From a checkpoint of a small transformer trained on Wikipedia.
Architecture: RMSNorm before each block, normalized queries and keys, exclusive self-attention.
Each number is 200 + 40 x the weight over its row's rms, rounded and kept within 0 to 999. Layers, rows and columns count from 0. The size before them is the row's rms in percent of the matrix's.

# q: layer 15 attention query, 128x128, rms 0.0284, rows 126-127, columns 0-63
# k: layer 15 attention key, 128x128, rms 0.0273, rows 126-127, columns 0-63
# v: layer 15 attention value, 128x128, rms 0.0254, rows 96-104, columns 0-63
# o: layer 15 attention output (transposed), 128x128, rms 0.0584, rows 96-103, columns 0-63
q126,087,266,213,205,179,228,279,193,187,220,203,208,163,211,226,203,193,204,159,149,133,179,257,132,141,270,123,247,248,260,179,234,199,175,279,258,215,210,186,209,257,242,131,197,179,214,239,156,226,199,234,179,201,195,175,172,110,94,223,266,168,226,229,208,193
k126,102,255,218,192,152,168,214,215,199,237,183,215,110,227,238,226,237,169,204,178,132,226,270,153,108,255,172,201,213,253,242,271,182,182,281,165,240,200,169,227,233,139,129,202,227,221,254,178,164,237,277,214,194,212,210,167,150,174,212,286,214,296,207,186,235
q127,090,238,265,171,123,215,239,169,241,202,215,200,201,167,263,252,117,191,219,155,187,149,236,191,206,197,244,181,140,225,260,254,290,212,156,219,146,162,211,212,166,205,166,128,209,227,196,299,216,140,251,228,244,163,211,187,236,162,211,182,228,214,165,139,226
k127,088,234,199,178,189,182,221,186,233,171,245,197,234,171,185,240,149,138,196,216,261,228,202,136,213,219,218,203,213,247,240,230,268,261,97,244,205,157,248,238,221,171,280,213,216,271,196,233,223,214,207,190,231,169,179,171,251,188,235,264,98,142,178,223,222
v96,086,180,227,204,232,231,257,207,153,191,221,191,194,221,199,188,119,272,224,175,171,223,174,163,209,225,240,193,177,176,249,231,244,232,165,212,176,179,185,188,190,181,134,162,134,185,135,143,175,184,220,231,172,215,184,150,223,201,158,219,139,230,187,134,205
o96,097,277,152,122,236,218,135,200,132,255,258,267,166,222,151,237,230,224,174,155,133,241,214,303,121,121,170,192,234,175,222,193,158,245,251,199,95,201,197,203,244,181,213,213,188,195,209,156,188,246,197,250,197,236,221,240,198,191,227,188,222,285,172,167,203
v97,077,211,214,187,174,146,163,219,195,181,104,219,213,199,144,255,174,168,256,244,151,236,191,207,181,201,213,185,151,177,179,188,165,235,227,223,223,232,201,129,255,166,260,212,188,92,192,205,214,143,177,223,161,233,198,215,129,234,193,272,181,148,158,151,212
o97,085,224,226,180,197,188,199,163,246,252,162,274,178,214,209,160,181,223,202,177,138,303,207,236,206,195,201,183,255,194,218,220,223,301,144,174,175,185,204,177,164,120,138,124,225,239,185,164,156,173,198,233,187,247,236,238,187,154,170,200,267,233,286,169,109
v98,081,204,229,169,166,225,142,239,235,221,216,125,270,217,141,222,208,166,152,119,138,228,216,155,87,243,205,171,183,186,168,211,201,187,232,246,262,156,226,209,245,174,186,195,261,200,168,189,175,198,212,224,220,241,204,164,150,181,183,190,165,203,223,164,193
o98,090,204,193,152,225,219,206,220,172,254,203,160,285,216,191,217,117,173,198,252,269,194,191,201,206,236,228,163,273,207,197,208,214,179,226,224,125,155,176,194,123,147,215,194,236,146,198,214,109,154,236,246,247,175,247,265,237,267,161,252,196,285,194,218,184
v99,117,187,158,235,146,211,164,272,202,226,216,159,183,180,198,202,165,233,199,229,174,179,283,158,190,240,153,179,142,304,259,156,213,121,264,228,189,171,183,212,185,131,200,229,150,239,163,200,159,203,214,225,282,192,216,202,189,226,154,201,142,239,235,164,248
o99,081,219,200,200,187,208,139,199,113,266,174,200,211,211,236,189,152,193,153,144,153,274,226,186,209,213,253,161,153,192,225,242,164,203,237,197,181,249,193,180,135,230,216,156,225,194,299,234,154,160,210,179,226,143,192,246,184,230,268,230,178,234,147,190,241
v100,108,214,186,199,218,182,230,115,283,196,187,203,203,128,165,171,209,153,165,219,234,207,83,189,216,171,273,216,175,171,145,179,245,271,169,187,222,222,272,195,208,276,199,159,197,176,218,267,215,261,200,159,236,170,183,231,143,237,208,150,263,212,183,139,172
o100,083,124,236,190,260,203,180,212,221,161,259,163,231,183,179,204,148,238,139,130,229,131,241,178,271,286,168,206,219,205,201,188,220,143,250,254,256,217,215,266,102,313,240,199,241,201,162,191,214,200,261,158,252,152,123,228,218,186,279,184,166,180,266,214,216
v101,075,151,165,230,187,173,220,118,254,192,224,234,171,142,234,160,194,194,199,272,194,93,167,198,211,278,242,197,219,216,164,177,228,180,172,161,212,146,215,212,212,218,180,185,94,290,216,270,212,250,231,184,205,167,212,211,170,173,213,192,226,181,229,207,195
o101,086,176,208,261,249,211,201,240,212,157,255,168,199,132,193,159,214,165,140,174,224,181,186,201,241,220,156,189,161,169,188,205,216,159,230,241,252,331,233,226,209,243,234,219,202,206,173,231,279,215,185,150,247,166,94,192,215,231,265,195,174,147,196,179,280
v102,069,195,113,287,159,196,178,196,174,214,238,149,199,185,158,232,200,152,208,224,230,236,174,163,171,229,212,224,201,179,249,230,275,249,220,262,213,257,260,180,181,180,148,155,203,159,183,150,217,238,227,185,250,194,213,218,158,219,213,148,197,182,101,177,200
o102,074,188,213,87,245,208,163,182,222,191,193,232,190,260,229,240,141,225,144,198,168,168,257,231,211,265,247,216,252,214,174,167,217,196,227,197,172,218,193,277,217,274,194,209,260,160,202,234,172,153,233,180,202,190,223,147,197,120,245,163,181,221,177,176,249
v103,075,169,199,216,207,185,146,151,259,251,111,150,230,129,201,160,218,209,213,272,141,207,230,148,160,224,269,171,188,281,193,239,207,149,221,147,179,210,211,147,259,234,241,226,195,183,171,285,235,187,125,210,243,190,259,266,135,168,168,254,194,175,228,203,240
o103,085,195,189,243,208,214,226,165,206,178,191,232,219,201,253,129,170,173,156,206,200,249,168,225,179,197,223,199,150,193,190,230,176,217,204,232,191,237,198,227,101,184,156,185,195,204,271,256,225,191,201,135,206,120,200,243,190,243,290,228,185,147,196,199,217
v104,066,204,223,212,267,176,149,200,185,226,181,256,123,205,218,249,242,188,187,186,248,236,177,173,175,215,263,198,224,225,214,219,137,180,196,117,258,247,190,185,163,229,169,141,261,137,242,239,245,100,205,187,294,240,195,172,260,195,272,240,235,167,224,237,231